Weights of a small transformer language model: a variant of Muon for these matrices.
Each number is 128 + 32 x the weight over its row's rms, rounded and kept within 0 to 255. Layers, rows and columns count from 0. The size above them is the row's rms in percent of the matrix's.

# layer 8 attention query, 128x128, rms 0.0924, rows 0-104, columns 0-63
size [ 86 106 114  93  87  99  94  91  95  93  97  91  90  95  95 105  97  91  97  94  89  97 100  94  93  89  95  86  97  96  98  92  99 101  95  97  84  91  97  88  89 105  93  97  91 100  91 102  91  82  95  82  95  93  90 100 100  96  95  92  97  96  96  88  97  98 113 100  91 107 105 108 111 109  87 113 107  92 126  96 103 110  96  91 109 128 108 121 102 116  93  99 101 124 104 109 116  97 107 107 103 112 102  99  97]
[[146 128 130 190  91 178 102 115 125 177  75 119 104 102 153 147 152 146 138 128 133 174  94  83  91 101 116 137 188 137 126 122 150 125 161 133 140 116 130 141 110 123 150  80 143  74 126  87 100 129  96 103 144  96 153 149 128 104  93 134 123  94 133  66]
 [154 161 151 146  92 137  72 131 115 157 111 164  78  97 149 114 174  64 123 141 111 130 109  71 128 215  96 134 157 128 108 129 120 150 123 148 117  63 141 133 104 114  78  86 159 137 100 237 149 182 115 118 111 151 140 104 152 110  96 109 128 109  74 175]
 [159 103 101  84 142 118  99  82 139 127 147  77 135 180 186 117 120 171 107 216 106 137 127 142 173 136 176 106 139 144 133  90 117 157 114 182 202  95  70 127  92 130  99 155 105 109 178 158 166 111 141 101 215 151 158 100 111 157 119 115 141 128  92 119]
 [133  91 112 125 160 124 126 160 172  93  99 122 140 152 161 175 126 100 197  76  99  98 123 131 148 106  95 101 112 208 153 134 151  57  96 157  96 109 137 134 114 202 136 116 160  76  92 109  98 129 124  99 131  69 121  85 148 130 112  89 135 133 132 168]
 [154 124 109 138 106 150  88 106 110  89  66 168 125 117 142 120  59 119 150  84 126 111 119 136 118 149 228 110 127 159  95 142 165 114  86 181 129 147 148 151 119 125 152 146 168 130 163 114 108 121 148 114 162 171 123 148 147 148 187 135 138  95 160 159]
 [156 163 165 162 101 103 128 162 168  96  94 167  87 106 142 158 135  98 133 122 180  67 156 194 137 151 169 180 123 123 117 112 148 199 181 134 114  84 152 128 146 149 154  84 188  89  92  74  91 145 149 116 164 101 102  82 154 127 174 125 105  94  68  79]
 [166 186 151 169 157 120 138 117 140 169  81  49 150 143 142 112 158 139 130 133 148 115 114 177 151 104 186 112  96 154 144 137 165 121 167 199  75 137 101 104 112 114  70 156  99 126 111 157 120 134 134 160 163 100  96 153 121 166 179 159 145 139  78  92]
 [171 147 119 105 127 148 114 161 118 123 130 120 108  88  80 153 164 156 130 199 114  84  77 161 198 152 141  81  93 159 136 122 147 107 124 104 128 123 138 119  98 120 137 135 116  86 188 142 175  89 169 174 127 132 101  92 176 152 197 155 130 158 129 106]
 [149 129 184 121 153 117 168 163 102 130  90 160 187 145  91 146 149 156  71 109  96 155  70 126 138 132 115 114 150 135 102 138 155 169  66 145 167 137 136 140 116 145  95  63 193  78 114 155 144 118 123 132 160 123 186  99 152 103 125 182 170 123 101 111]
 [106 137 198  82 100 133 153 149 127 131 108  94 142 194 180 130 146 113 138 140 148 141 163 167 106  74  81 197 134  97 108 135 135  72  93 108 146 165 125 153 125 168 124 113 165 163  86 133 201 103 117 116  38 150  58 113 110 112 167 120 159 125 208 117]
 [183 130  72  86 137 177 146 138  95 177 151 163 114 127  70 146 153 116 199 130 121 145 110 119  76 147 135 141  92  85 176  93 142  89 137 126  82 155 157 153 142 133 171 132 163 148 180  81 131  92  99 146 108 108 102  84 221 196 125 107  41 159  74  96]
 [117 116 154 113 159 138  49 133 150 117 159  53 103 152 152 127 116 139 138 105 223 119 157 189 123 192 123  85 157 163  78  98 177 129 130 147 115 104 137 120 186 130 134 147  91 133 157 155 126  95 131 110 184  76 114 120 191 129 118 125 116 104 109 129]
 [ 73 103 134 165 164 117 124 135 171 121 174 132 166  96 119  88 149 164 201  68 187  98 129 139 118  71 125 128 127 105 125 127  76 122  59 114 167 131 113 180 150 117 144 126 167 113 157 127  62 115 169 117 118  83 114 152 128  94 148 151 123 127 105  79]
 [115 144 109 141 117 166 151  92 127 101 111  98  97 168 141 106 132  85 140 158  93 100 107 184 161 135 188  90 124 178 119 142 125 102 114 125 154 149 126 115 108 107  92  90  79 131  89  76 151 152 100 149 168 140  65 146  86 158 117  83 114 167  98 107]
 [135 113 131 213 144 166 101  68  64 142  97 110 143 149 151 125 148 135 123 121  87 131 136 129 139 177 101 129 145 147 202  89 135  74  68 156  76 172  93 110 131 133  98 116  97 167 121 108 140 148 119 109  87 177  87 109  78 132 136 132 161 143 145  70]
 [127 111 106 112 114 166 148 181  75 139  85  67 105 177 155 132 106 125 145 142  96 124 126  90 117 100 145 164 132 125 153  61 151  86 127 148 123 218 136  91 118 104 133 181  94 144 165 132 116 118 109 117 129  75 144 147 145 131  96  64 154 135 177 171]
 [156 179 103 135 136 105 157  76 150 121 167 119 123 175  90 132 117 123 143 132  39 168 171 140 157  76 120 106  70 134  78 134 112 177 141 122 130 141 101 115 118 130 124  66 177 179 192  70 154 134 103 143 134 112 156 142 155  67  91 176 132 115 141  89]
 [154 156 132 211 160 135  74 139  63  97 138  71 100  92 168 143 127 115 169  87 185  98 168  90 130 111  70  89  84  84 130 115 108  86 156  82 100 166 124 103 154 143 127 130 131  92 118 166 170 153 130 111 133 149 181 112 115 130 121 152  26 174 141  69]
 [166  67 114 117 170 201 164 113 132 183 103 197  98 132 157 107 114 102 182  98 127 124 107 166 132 143 115  86  66 145 154  79 155 133 164 126 162 183 101 138 167  96 158 108 138  87 112  90  76  99  75 116  88 108 127 135 142  75 122 132 163  50 139 101]
 [158 205 163 156 153 122  81  91 122 116 179 117 118 137 114 171 124 154  78 145 167 137 144 124 157 102 119 132 138 130 119 125  63  48 153 168 121  84  82 123 127  82 101 152 121 166  95 146 111 143 177 145 140 143 133 174 172 151 142 121  93  71  88 128]
 [125 161 134 102  49  80 167  91  86 154 163 140 124 155 205 138 189  60 105  86 138 108 166 144 133 188 158 112 152  79 129 116 138 102 139  97 102 100 157 157  93  80 195 127 121  83 136 117  94 110 180 145 116 136 108 187 118 107 151  83 119 121 151 115]
 [176 171  73  66 129 129  68  91 130 127 138 110 122 146 149 164 147 196 117 136 109 109  72  88 130  81 153 136 115 116 144 162 156 141  93 127 168 164 132 114 133 170 112 120 143 118 102  92 114 124  89 181 159  98 122  77 134  79 124 162 130 138 111 121]
 [128 184 148 135 125 130 165 169 109 166 108 184 103 130 121 138  75  74  93  78 158 168  93  90 121  59 103 135  97 170 114 156 147 132  92 139 108 119 147 133 155 131 116 122 140 161 145 152 145 151 113 129 144 113 169 118 121  48 153  50 100 165 112  87]
 [134  67 141 111 131 141  95 120 124  99 131 127 216  81 131 133  99 129 159 132 117 116 151  90 120 178  76 132 160  96 185  87 119 132 158 115 113 108  81 128  79 120 153 128  50 139 139 173  60 134 128  90 199 119 109 125 104 138 166 135 103 105  96  99]
 [163 105 119 113  76 116 141 109 171  91 131 134 107 121 134  95 162 108  92  98 135 161 165 155 173 120 124  94 143 171 154 129 162 161 102 132 101 175 120  97 140  98 114 137 105 112  53  59  75 160 120 117 140  96 157  91 133  98 187 124 133 165 112 108]
 [150  87 150 150 144 184 124 100 184 131  96 181 111 207 134 123 108 134 130 146  88 124 132 138 120 109 170 118 134 129 147 121 173 203 123 152 135 120 164 156  58 103 134 131 170 143 133 142 158 215  98 106 100 119 109 162 145 114 166 123  68 147  96 110]
 [ 93 122 168 104 108 181 165 139  91 108 128 150 169  96 132 154 146 176 141 160 152 120  78 135  83 119 117 148  95 138 144 117 148 126 170 125 110 155 141 124 136 125 149  91  96 113 111 153  86 118 123 170  93 133 128  70 111  69 111  52 160  82 182  54]
 [129 142  95 121 134 105 155 102 137 133 158 131 119 201 136 120 132 141 125 101 155  65  77 119  99 156 137  96  75 140 135 163 136 115  69 118  84 153 128 143 163 184 145 133 102 128  50 117 118 156 176 126 124 164 124 128 136 155  69 157 108  76 130  80]
 [148 169 149 142 137 100 132  97 164  85 182  94  72 147  99 124 102 148 101 108 140 161 133  83 140 183 169 156  82  75 138 116 146 160 144 119 122 144 119 100 166  71  90 114 151 124 105 150  80 102 107 186 149 163 127  99 152 171 169 189 110 146 115 129]
 [147 130 146  91 130 134  88 115 186  90 207  99  75 127  59 141 141  84 143 149 139  92 140 138 131 158 140 179 119 152  73  89 124  72  82 153 177 150 103 112 100  90 108 128  95 165 202 161 121 163 152  91 152 146 131 165 105 147 118  77 131 135 147  81]
 [ 75 151 177 105 160  91 128 113 108 130 167  84 159  98  48 165 142 131 123  97  78 188 126 113 154 135 155 156  92 149 158  86  94  98 188 139 123 168 129 154  97 170 154 150 146 173 166 141  90 112 139 201  96 138  77 133 208 103 131 141 153 134 110 131]
 [130  98  85 180 136 113 103 133 126 180 142 122 122  79 130 170 152 106  96 173 100  36 123  71 143 138 139 156 145 149  66 138 200 177 173 114 142 154 149 122 143  93 201 157  80 146  90 130 141 118  73 119 155 149 133 165 194  98 152 165  86 176 156 153]
 [ 78  79 118 127 165  63 145 122 166 133  95 147 158 125 164 159  84 148 142 113 207  97 106  64 152 100 146 170 116  78 111 173 150  75 127  54 141 115 179 144 175 137 146 119 110 140 131 119 117 155 153 183  97 154 176 108 158  65 121 106 161 148 157 171]
 [111 101 132 102 112 156  99 125 135 100 112 106 170 153 124 146 177  79  93 157 182 164 145 121 159 124 193 102 141  94  94 112  93 134 136 158 130 101 136 181 141 116 112 131 165 138  80 143  86  95 206 103  60  83 170 131 159  95 128 124 142 160  84 120]
 [144 116 184  83  86 188  69 148 122 159 102 142 123 132 158 119  83 149 168 221 122 123 139  68 137 130 100 108 109 110 134 132 109 127  90 150 116 127 130 138 128 118  82 110  88 195 145 138 138 129 139 143 180 128  99 144  65 134 138 164  91  89 158 165]
 [172 152 163 109 162 106  93  48 167  81  63 113 168 132 103  77 165 160 167 161 154 166 123 129 104 122 134 136 125 137 124 112 156 114 113 151 117  92 152 132 138  91  73 145  74 141 123  99 126 127 171  76 135  74  88 152 151 130 115 137 108  91 169 156]
 [ 51 112 163 144 162 142 131 159 180 199 131 156 120 129 114 136 127 163 112 113  86  90 166 131  93 114 153 160 167 139 104 162  87 108 163 123 152 132 122  95 156 140 118 140  76 124 152 133 126 104 100 159 156  92 129 147 110 100 104 178 116 170 144  88]
 [118 101 185 179 138 141  90 143 170 155 109 159 122 139  90  66  75 153  68  86  87 110  82 106 167 111 133  99 142 121 163  85 137 113 107 126 109  81 138 166 104 169 146 187 157 176 119  76  63 143 131 166 139  76 118 132 124  93 135 151 152 136 111 142]
 [145 114 139 144 131 128 101 125 153 130 141 189  76 132 159 119  74 121  93 105 135 101 129 158 158 142 120 136 127  80 117 147 181 206 122 149 137 164 107  97 195 142 155 126 105 150 147 133 120 136  91 133 132 156 109 147  62 129 148 112 108 130 160 126]
 [ 89 111 101 104  96  50 171 132 133 124  75 158 150 147  88 118 123 112 155 148 131 177 102 109 119 124 103 106 100 110 127 153 157 103 125 110 125 159 100 160 180 175 157 130 128 157 122 148 143 127 134 151 138 131 138 113 101 103  81  62 126  81 153 122]
 [ 77 110 110 134  94  93  85 108 116  53 115  94 142 135 127 146 117  89 110  97 139 175 170 104 118  94 135 158 103 102 116 201 128 119 134 122 181  96 128  79 131 135 108 121  95 131 136 175 208 142 122 144 131 125 150 174 150 140  89 152  85 139 169 166]
 [150 168 170  62 157 119  97 116  75 116 100 135 146 156 142 129 116 140 157 101 146 141 105 109 172 113 162 145 134 157 178 109 167  97 151 172 146  99  90  98 118 130  95 134 117 123 171 136 230 103 162 182 182 151 100 194  96 126 131  87 121 108 118 120]
 [123 107 189 115 147 108 134 140  86 122 192 141 119  93 176 147 141 164 147 122  85 127 149 135 103 116 151  76  98 147 118 182 106 118 122 115 172 200 132 169 108 113 112 183 101 159 125  94 180 125 114 150 116  68  80 128 175  91 131 139 164 142  75 126]
 [143 109 155 146 210 155  99  96 113 125 115 189  79 103 136  58 124 132 144 111 178 138 140 162 171  89 135 165 144  81 170 152 175 127 113  74 176 130 129 125 147 178 157 108 162  61  84 146 139 102 144 129  98 134 126 185 125 143 159  99  71 106 112 158]
 [205  82  43 131  93 138 173 143 144 110 180 172 110  99 155 139 113  80 156 141  98 156 160  86 109  99 181  81 146  99  90 111 140 104 133 114  84 173 134 123 124 122 161  99 105 104  89 173 152  84  80 110 165 119  99  83 116 136  97 153 150 133  95 124]
 [117 117 154 107 143 167 123 152 161 121 150 153 121  87 109 104 150 176 125 127 164 198  81 128 115 155 110 104 112  93 113 134 192  89 113 156 129 138 181 121 161 185 129 121 103  94  95 151 129 142 116 155 135  89 111 158 115 103 122 145 164 138 123 123]
 [138 107 176 143 148 105 134  72 111 111  85 124 137 114  91 163  79 131 112  92 136 133 110 152 102 178 129 199 151 129 221 116  96 114  82 122 100 139 157 117 142 132 189 147 129 122  80 202  88  71 101 110 122 126 126 150 139 135 180 167 167 126 133 111]
 [132 138 149 130  97  81 115 133 132  94 109  30  91 117 108 110  89 105 175 151 144 136 147 158 141 128 139 149  83 101 111 187 132  89  84 119 122 139 100 131  84 124 202 136 209 109 125  96 151  90 165 165  94 177 136  89 116 120  95 128 108 124 175  98]
 [103 144 105 135 114  82 188 140 174 176 104  83 145 127 105 184 140 121 155  82 133 121 130 116  94 126  59 121 168 112  88 141 114 166 162 126 194 142  88 112 159 162  98 114 129 107 112 134 109  99 123 163 162 132  75 184 146 123  60 157 120 130 106 131]
 [126 136 139 115 139 124  98 130 162 120 139 159  95 135 139 115 157 159 200 145  93  97 169  87 122  93 135  45 131 141 116 153  84 110 152 150 106 127 121  74 151  88 197 199 123 116 132 104 131 108 162  84 166 127 117 103 150 138 141 119 133 134  68 168]
 [136  83 140 127 131 174 111  90 142 124 170 111 132 106 143 103 130 136  74 137 118 148 160 130 149 140 131 102 129  85 105 175  84 116 141 158  96 135 122  92 160 147 122  49 121  62 112 105 112 116 157 156  93 142 113 101 132 156 193 167 166  99 151 161]
 [ 95  84 132 138 212 123 134 137 153 125 115 131  91 135 160 133  93 106 138 103  98 165 120 118 185 134 135 140 165  88 107  79 150 152 145  84 113  85  61  96 105 115 124 141 129 150 109 144 126 106 106 110 141 135  87  87 222 126 106 152 151 141 145 171]
 [172  93  95 199 210  53  96 107 171 120 121 139 149 165 106  91 127 199 188  94 109 126 119 103 136 154 116  95 105 119 139 118  95 127 131 151 115 111 115  94  99 158 160 141  69 179 141 206 173 109  88 108 111 166 147 112 127 149 137 125 100  97 161 180]
 [140 121 159 159  40 157 164 130 125 137 108 116  80 147  95 136 133 109 100 140 129 111  66 187 169  64 144 144 121 136  86 126 159 114 185  99 129 120 116 113 162 145 137 158 124 119  73 165 138 116  94 101 138 117 114 106 169 149 162 122  89  89 204 172]
 [147 115 124  87 167 183  62 129 140 152 149  92 151 151 120 183 110 110 105 162 108 136 169 142  76  82 103 128 147 114 141 108 135 145 145 126 145 145 129 144 165  75 142 133 119 166 156 157 193 162  88 129 177 157  97  90  95  82 121 115 144 143  95 132]
 [ 79  93 172 119  97 135 187  89  97 174 150 114 144 152  80 162  61 105 157 163 123 117 171 128 159 118 186 161 165 154 142 130 111 143 146 135  85 129 159  97 194  96 180  88 154 126 140 118  95 123  90 114 115 134 141 145 160 160 130 105 111  87  97 116]
 [149 166 157  97 141 122 115 139 125 120  93 122 120 143 173 147 153 146 133 162 100 159 135 171  83 186  81  90  96 107 147 116 152 115 131 147  93  71 112 125 101 124 111 143 138 146 134 130 179 100  96 147 183 134 121 156  77  89 123 135 125 131 105 188]
 [106  60 174 120 143 142 133  62 157 154 113  94 125 154 125 135 127 138 187 145 146 116 125 154  72  48 115 111  92 131 189 153 140  97 113 155 131 150  81 119 111 133 156 179 100 170 168 140 114 139 105  77  72 154 155 115 163 115 123  95  72 131 154  85]
 [163 184 114 131  88 171 156 163 107 147 111 150 148 173 143 146 108 168  97 122 120 139  52 108  96 124 147 105 141 125 190 144 113 113  91 205 106  32 123 129 126 118 104 122 130 153 149 111 172  99  87  55  89 141 138 133 141  83  79 122 198 183 146 184]
 [114  66  96 184 123  99 129 153 134 140 158 102 108 113 189  97  79 101 109  95 114 107 150 132 124 110 212 122 150 166 165 127 130 104 119 138 113 145 110 133 111 118 191 150 192 135 136 106 123 102 170 104 132 133  93 136  95 114 175 143 137 154  78 127]
 [ 57 124 113 161 100 180 133 105 115 132 138 114 104 112  95 204 105 133 148 128 134 119 128  62 125 134 117  91  94 116 139 137 140 135 104 111  78 199 102  90 142 126 156 116 163  69 145  81 112 120  95 170 147 102 146 116 134  50 139 144  96 108 174  77]
 [133  96 104 141 165  72 145 134 101 104 157 133 108  98 123 121  62 144 125 128 108  80  54 131 122 123  40 198 121 109 103 164 112  69 191  86 109 139 144 135 159 120 102  82  97 157  91 125 142 120 146 148 118 125  98 171  89 161 168 133 181 100 149 141]
 [120  63 120  99 108 147 106 106 114 182 171 153 119  69 126 145 139 123 137 113 160 118 138 101 145 123 121 174  88 151 142 116  50 120 169 102 155 164 160 183 148 141  75 197 152 147 166 111  89 146 119 102  88 161  59 164  95 143  64 150 104 115 100  71]
 [187  93 126 106  89  93 130 153 134 135 155 167  83 114 164 145 114 102 116 107 176 127 120 125 113 159 153 159 108 155 166 104 112  77 167 141 136 140 124 123 125 109 115 113 115 156 143 122 103  96  57 110 126 143  70 100 149 148 146 118 115 133 138 108]
 [128 113 112 162 136 110 122 117 199 108 133  91  84  95 112  76 167 134 136  83 173 160  97 138 115 167  91  73  99 152  95 158  98 116 113 134 138  80 127 105 155 158 147 105  96 126 131 117 164  94 188 139 141  87 156 174  93 196 154 117 156 101 140 141]
 [ 83 101 137 122 108 121 111 104 138 131 130 149 109  81 193 135 168 140 158 146  72 115  90 159 116  83 178  79 102  74  96 113 100 123 145 117 182 195 134 122 196 152 144 106 149 158 129 112 114 165  58 145 123 140 139 133 107 125 123 127 142 103  83 129]
 [164 124 133 157 116 149 162 134 107 142  35 127 138 180 170 100 132  96  95 171 108 180  91 155  87 138 146 162 151 144 186  80 127 144  91 109 105  82 133  90 145 116 153 152 138 104 116 152 142 131  76 104 151 150 127  86  99 130 108 166 121 141 218 162]
 [141 162 134 179  98 174  74 157 156 115 138 112  87 150  98 156 135  75  64 172 166 130 157 131 200 225 131  27 170 120 165 107 134 179 102 173 126  71 150 109 123 136  93 150  94 139  96 113 118 125  94 155 165 103 113 122 156 146  76 202 129 129 101 133]
 [104  98 185 136 136 106 153  76 138 182 131 112 123 109  75 125 162  73 146 155 155 136 165 117 129 114 205 134  61 106 185 146 145 137 170 127 161 185 120  81 112 104 166 128 132 132 114  93 168 152  66 127 125 127 169 182 138 113 127 173 119 121 127  82]
 [139 184 130 152  90  82 163 127 188 121 129 179 104 132 139  80 127 105 118 124 122 151 130 185 124 130 155  94  84  99 103 140 100 144 149  88  77 130 155 166 122  70 106 132 126 157 167 161 100  99  93 145 126  83 122 140 112 127 105 119 111 162  84 128]
 [143  56  98 177 118  99  98 121 110 163 140 128  87 119 119 116  99 161 125 114  84 167 133  73 162 133 142 183 140 165  81 139 145 115 159 123 132 154 132  88 186  92 134 142 129  72 174 155 169 128 106 170 146 143 142 146 163  97 157 118  99 104  67 200]
 [114 148 172  90 178  97 101 170 136 114 122  89  76 121 152 130 109  98  80 120 155 154 127 119 161 117 118 105 189 122  97 102 180 112  93 118 194  67 157 106 132 184 124 101 175 103  91  94 132  98 144 108 144 108 109 117 184  91 193  68 115 151 138 139]
 [167 152 125 139 107  94 156 103  88 154 106 128 131  94 165 158 108 121 128 173 186 125 151 115  93 195 115  93 145 155 168  91 112 127 164 126 153 118 168  96 105  89 151  96  57 142 101 195 111  92 118 128 137 116 106 162  44 169 141 122 116 108 120 146]
 [172 128  93 179 136  95 107 151 131 132  78 120  95  97 163 103 172 133 146 162 120 111  88 187 125 175 138  90 132 127 109  79  62 158 128 137  51  70 130 122 124  95 131 130 142  72 176 185 107 143 168 127 131 117 105  31 135 152 129 110 131 124 130 104]
 [ 89  93 110 134 120 119 106 116 143 147 144 154 114 117 127 137  89  97  93 101 105  74 134  93 165 117 108  99 177 144 149 122 120 179 143  99 141  96 128 188 158 104 107 124 128 106 140  81 141  51 162 107 118  99 113 122 103 159 161  94 140 154 151 141]
 [116  88 122 204 153 103 170 137 183 153 176  88  79 171  97 136  83 140  99 114 149  98 179 102 102 109 136 125 178 104 103 112 122 137 162 135 106 131 143 126  91 138 128 156 105 128 106 107  53  55 117 120 139 109 104 137 102  90 129 173 115 118 122 144]
 [149 161  98 104 124 209  78  67 103 135 173  90 143  95  98 130  65 119 139 152  59  71 159 100 121 124 147  66 144 151 149 176  98 123  97 134  76 141 132 122 121  95 132 148 112 124  99  92 131 117 131 184 125 152  71 105  82  86 132 205 124 111 182 169]
 [111 139 177 144 146 189 183 105  75 108  78 125 222 139 128 177 168  87 146  70 141 170  80 112  90 102 116 111  94 126 114 151 126 141 121 130 136 186 104 122 126  85 138 139  90  92 136 106 149 181 165 137 150 138 140 149 149  60  94  99 150 137 161  75]
 [117 101 141 119 120 149 152 116  98 144 158  91 125 153  75 117 113 135 119 109 161 164 156  77  77 117  78 185 148  95 174  96 119  97 126 116 108 131 181 175 139 141 116 164  97 172 151 120 135 115 111 139  51 146 108 148 202 136 162  87 105  93 184 132]
 [ 81 110  99  95  89 117 129 150 120 175  79 127 115 132 172 175 128  92  97  97 116 130 112 158 110 122  98 186  83 177 114 190 168 187 126 139 111 130 176 127 111  81 164 138 181  96  65 178 165 136 141 129 109  97 132 111 116 106 145  73 110 170 114  88]
 [107 149 140 139  59 165 174 125  70 113 141 149 130 107 125  71 127 135 133 135  98 145 163 100 105 122 145  82 145  72 108  94 187 100 136 146  89 133 137 189 103 130 162 108 152 145  94  98 105  89  97 201 127 185 130 140 126 145 165 103 138  93 178 112]
 [191 119  93 127 147 197  65 164 131  57 190 122 140 108 154 126 136 180 143 177  91 174 163 139 135 121 106 112 124 135 100 117 137 124 129 147 101  97 169 171 107  98  83 116  85 115 110 121 123 127 143 106  88 137 115  67 116 123 117 169 167 103 187 133]
 [126 119 107 148  93 123 102  86  74 190 126  84 141 125 111 118 164 110  73 133  76 118 107 112 136 125 145  87 144 126 152 108  93  87 207 162 133 159 169 103 119  69  83 149 109 168 100 165  95 126 137 145 176 102 116 120  73 127 147  89 205 122 127 161]
 [173 159 131 107 149  81 113  67 106 122 115 116 109 136 127 123  99 107 111 105 205  73 146 125 124  94 155 160 113 107 133 162 113  65 160  87  91  84 175 147 163 146 161 157  94 154 110 123 197 111 105 116 143 128 121 134  83 143 143 171  54  96 192 142]
 [146 174 109  98 118 131 107  97  94 176 159  70  79 103 150 165 111 122 107 140 163 129 155  89 154 198 185 174 153 140  88 137 112 125 142 137 184 108 111 147 131 103 133 109 185 108 123 145  60 109 132  97 162 164  95 136 109 132 199 143 125 127  69 157]
 [181 153 115 183 111  73  95 162 156  73 155 128 114 126 111 113 180 131 121 209 173 128 137  85 197 129  86 152 177 148 101  80 172 138 105 160  84  89  89  91 151 122 138 131  94 131 154 182 127 162 159  69 162 132 161 129 114 175 127 104  96 105 159 159]
 [165 140  71 170 133 146 129 111 118 152 139 133 111  99 125 110  87 143 126 136 112  97 124  66 128 152 118  95 158  78  78 168 114 178 151  97 171 169 170 120 141 131 109 109 191 100 134  66 100  92 113 132 120 122  76 189 144 179  91 154 125  84 152 162]
 [120  84 113 140 176 187  81  87 139  64 175 157 102 112 155 128 126 139 170 130 146 200 135 118 144 130 110  61 174 131 180 133 153  85  99 146 142 168 128  87 149 130  99 102  82 203 166 113 114  81 168 119 163 156  72 167 105 115 134 126 127 110 130 152]
 [131 146  99  85 120 150  70 127 125 166 153 127 149 113  60 171 168 183 159 134 162 128  82  79  75 140 198 118 175 161 168 112  95 111 155 153 119  78 142 133  79  99 143 137 140 152 154 117 177 138 107 118 129 135 109 170 116 123 110 123  92 171  38 149]
 [118 155 118 147 114 176 147 100  83 124 141  98 142 175 132 165 141  91  68 180  72 155  84 129 158 189 120 147 195 121 192 115 144 132 111 163 156 135 137 111  71 192  80  34 153 136 144 118 131 110 123  97 133 177 132 134 183 122  80 146 144 125 118 125]
 [107  86 167 152 130 113 112  79 106 128 105 162 154  93 153 122 165 149 167 156 151 160 114 132  45 136 113 114 161 131  51 133 170 106 168 144 144 134 171 152  72  93 122  63 140 122 158  98 154 121 133 186 146 106 129  61 122 101 127 147 154 127 145 136]
 [139 152 118 115 135 165 203 152 123 156 152 112 110 141  97  91 147 119  90 139 147  72 137  87 135 103 109 149 105 170  88 139 135 184 139 129 130 123  65 131 151 106 125 142 167 107 172 100  72 117 142 189 131 151  80 115 148 125 118 197 170  90 111  94]
 [138 106  95 146 144  75 104 125 144 129 148 138 122  41 162 168 101 105 106  69 127 134 128  99 167 138 150 150 122 172  48 114 149 118 134 105 164 120  88  97 123 109 146 141 108 159 176  95 136 139 124 104 131 182 154 179 127 162 131 107  61  53 131 162]
 [163 123 145 114 127 122  91 149 122 149 117 125 106 107  98 183 151 144  86 152 139 136 123 131 162 183 158 116 134  95 114 124  95 132 196 179  94 114 124 152 125 146 102 111 193 137 157 101  79 104 159 112 167 135 148  77 131  89  93 112 113 148  89 120]
 [ 51 150 167 146 173 142 142  94 144 111 102 110 155  93  84  76 161  93  88  72 144 175 163 151 125 125 172  97 141 103 134 114  72  75 147 140  95  98  85 140 145 138 168 121 138  80 169 129  83 122 124 125  73 160 138 179 140  84  92 110 164  76 103 165]
 [111 196 142 120  86 134 117 131  84 123 129  87  79 131 119 162  86 173 109 107 108 118 145 183 152 132 137 172 106 103 147  99 132 165 153 108  90 131 199  89 126 185 102  92 174  98 164 129 124 112  91 193 115 105 126 107 144 118  78  98 140 119 159 109]
 [155 127 117  95 131 147 126 112 167 151 175 187 157  89 120 176 157 104 151  89  82 138 120 108 112 174 122 110 151 136 153 116  99 133  87 154 143 107  97 108 155 128  86 135 108 140 112 155 105 130 148 117 176 110 146 181 162 115 162 135 120 121  71 139]
 [118 165 103 134 181 111  97  99  98 154 139 124 126 160 171 138 106 193  87 201 112 111 115 157 116 133 112 150 129 149 122 109 145 174 138 184 114 110 135  96 131 114 112 129 130 207  87  63  69 122 169 136 123  97 165 127 142  51 129  93 110 136 143 122]
 [ 85 138  95  75 208 166 127  78 135 123 117 206 149 114  79 162 117 163 162 114 158 111 132 119  95  66 127 153  87 103 152 173  96  69 135 153 138  91 134  89 121 160  76 132 115 142 166 133  63 129 146 141 104 154 122 173 146  60 124 173 163 152 130 155]
 [118 139  79 101 148 103 133 126 155 114  80 138 137 190 157 159 149 110 173 169 169  44 122 171 106 111 134 162 108 124  75  87 124  97 141 114 112 139 211  81 120 108 138 107 166 123 132 173 145 145 123 198 150 151 147  73 183 119 179  92 103 113 166 131]
 [153  72 135  85 187 183 119 123  86 153 116 111 165  95 125 109  93  82 177  99 119 110 120 118 124 118 117 162 115 134 170 131 105 226 154 106 126 134 102 182 166 166 145 135 123 170 106 159 144 159 130 104  91 103 111 142 148  95 126 125  85 106 169 114]
 [ 89 150 138  55 152 117  94 131 103 163  51 131 155 132  98 174 134 123 120 106 127 126  88 143 191  77 124 152 111 149  89 156 144  86 130 148 193 131 108 149 112 130  84  93 175 173 166 106 146 106 134 201 139 162 160 140  77 116 141 151 133 130 133 137]
 [112  72 164 102  96 115 145  83 121 178 110  93 177 176  97 145 160 164 158 114 177 103 138  86 167 154 114 147 122 157 149 166 113  82 101 176 181 170 127 165 118 196 141 158  96 120  70  87 161 171 145 141 144 134 170 110 114 124 172 118 145 114 136 145]
 [141 114 127 159  41 146 117 161 111 136 123 144 107 158 176 135 174 171 169 139 101  83 117  92 112 151 106 124 135 162 136 132 124 122 125 105 151 149 115 158  98 111  73 119 159  79  59 117 121 112 108 183 129 145  87 132  55 121  98  79 211 147 141 154]
 [137 170 170  80 144 123 114  94 149 160 212 126 152 147  88 110 144 135 117 135 161 169 134 159 140 118 132  66  90 161 139  81 140  92 128 174 148 107 110 139 119  91 123 200 110 148 147 113  55 184 173 126 119 193 113 155 158  75 151 118 126 120 116 174]]